From a checkpoint of a small transformer trained on Wikipedia: a variant of SOAP for these matrices.
Each number is 500 + 50 x the weight over its row's rms, rounded and kept within 0 to 999. Layers, rows and columns count from 0. Numbers have three digits each. The size before them is the row's rms in percent of the matrix's.

# layer 7 attention value, 256x256, rms 0.117, rows 200-255, columns 224-255
096:515461412527365478485449519468436508486500426563407449487503452472484518524477509459562467458548
093:573572464530415440578617480532545554506532437451468536514461470450516534467535531533452566527508
086:511507481420560468532500547408611527503488421466558469507527450649498518581543470468468521520447
093:544476539518531506499439439573454504596447456481565532538497458478502437532590583504492555471514
084:541458503446501511476552531574476586644564439445470531505549481456447460576518471532420518529513
086:619442547440487529545505502524464437410424587512525471508471543420433538427540489460500610494499
096:506494521545533549386447503551422497587638532512457528500515530454528560512484511564491526525464
095:521457510427473390462499518525585478532574482499444520501469491442563544434453491527483543515471
088:512511471403468482561561477526508527536491487535580490525557564555504489418534500530529573529468
085:411452561505556483451469468493505479450509495450496572525507495567434584453460537427505496537600
084:559496535563537463566463507664531437511539554476461446532461502500536526472504571479497537446490
098:488515488500572475604437457531487425565505516517473426577595519470513504439435496542465498426510
090:542568584421449514486522509455466464536579550450489430513492554548461430574664500550416493477458
094:561486425556495444587568452455403551437553514593482484459514556528470548460537534518550529514503
093:529446532442465474437500504569404447441496560577519565513437488529555444442527491516460525485548
088:604514480447433525525475491522460477531502494475614364488485522446504592569463587493557548477575
096:559507526449528608536531511555507442450406492526479517558561599529446524529491500450481531441454
083:564502560463491512499467520455510555550478546551574516507561448451519444555567515590525416441515
089:491472489413546497528530464473433566544494551495502390446508421553603549503518444517576584524531
086:388504504529480470546540542564566503447560400580494497437512563451522551509479447434471547568577
091:521483514534469515450574596455444508607486481515470437475520581461490415477453498382520443568494
091:520526462506610424502467323552503549534441514527488489476405494497504462423383567417417480518548
096:409537498471558504465440493495582554455529531479504487537425677467561503424470544554482460568497
090:455449547539493428533427443462613482558438487432471480526501458536531535541518560491485430508551
090:501447428493461721501525424502510438556573545460517548501503481511503473518515540409499491517459
091:482480594485500472540492516571489537475565455532431601435471506544501560451519552515478448551454
089:501545577460557464500436447561550362441451526551473517487556419426513479457472557471566520511523
091:473482465466569508591530362441538473471529520412565456538435574471469558491441506543467544539539
090:578517609577476492549467431437457523495391369422435558471502467536468534468441608518444475540452
096:471541460516509530521568418601569528492452539558481510540583468511444530471424464533530546495430
089:586436431501411430445598574490500574551452535541541474512384553495414465437515468436524463433468
090:514430546539465471428406487439559591451531543424514564405568535526462515500493483515513585486559
092:492377506442473524484491592459555509474575527459502512541464436491577467448601431488397558537491
087:475492511440361506548485504501402481476509465526505511509559491494533514502546513497440443564481
090:477508482508456528512538438431522457460494493520477515467456418534506464504437488503533587524469
091:507503429427497444465617505481527493491497502542463443501508573474574494492509528493522504512564
091:445525440548493579488613471546577534542516581524520536541444531502481538595567479484487525442515
092:526605513541441495466441469661432489533540557552430535454451462523436410544546437581516509501549
100:536429551542462503547503472461497475552507439480439626506480499526439500498508474495476443512417
091:534523446443566538502471524479501495570469452455449498539538486438488453501499476469575446559536
094:517410584457459492588510544528484422528535423559522439457511505478454453500527551491522464580593
089:538558550512551556451532416431500504484536472456468494516488445503467528492518527512562484525506
095:470536601535511406466507496441561476499453563393546512465534539542489462432544439435458567448402
092:415508449422526458401383451601530508482503558643442468494527558477435506568440565473477488453462
091:493526476398425478616458574514524479402495520405544587616597421464572484569455518494436527443535
097:533518509511448503423476529499419473554460491511558531542482433482438537449578487391498448508510
090:481538526486545575523379458545482387542434492436475454492457482523497443588501521462460562486553
091:527512524486418495505515548536540467495471470424578552559493408423462453525518489500455541580559
088:474635515530441468579429453582500434488545536568437521558542502513535429592413513520569540447564
088:499464502442466413518501500505468498548510446445492558417603480482597604463540558542421425498393
094:361435549550528483559546429546513593480603432530567498486406454466557532471506397550433501541546
095:426583509492490472463469447496525590523591480483507655518498511471532481541519489485496435516464
089:509507448579612505550460528579484529520459462561461451587512539490509533527443516383518511541471
086:451519566419469502507515542370488473508526505529501491445498521572518498535514452509402515582434
093:413436483466454505453505487427586501540578529479489563542562455565486445421485444477468481458498
093:488563553460546547546431398545502440502407492549419461474530480507536527508500553483441515481548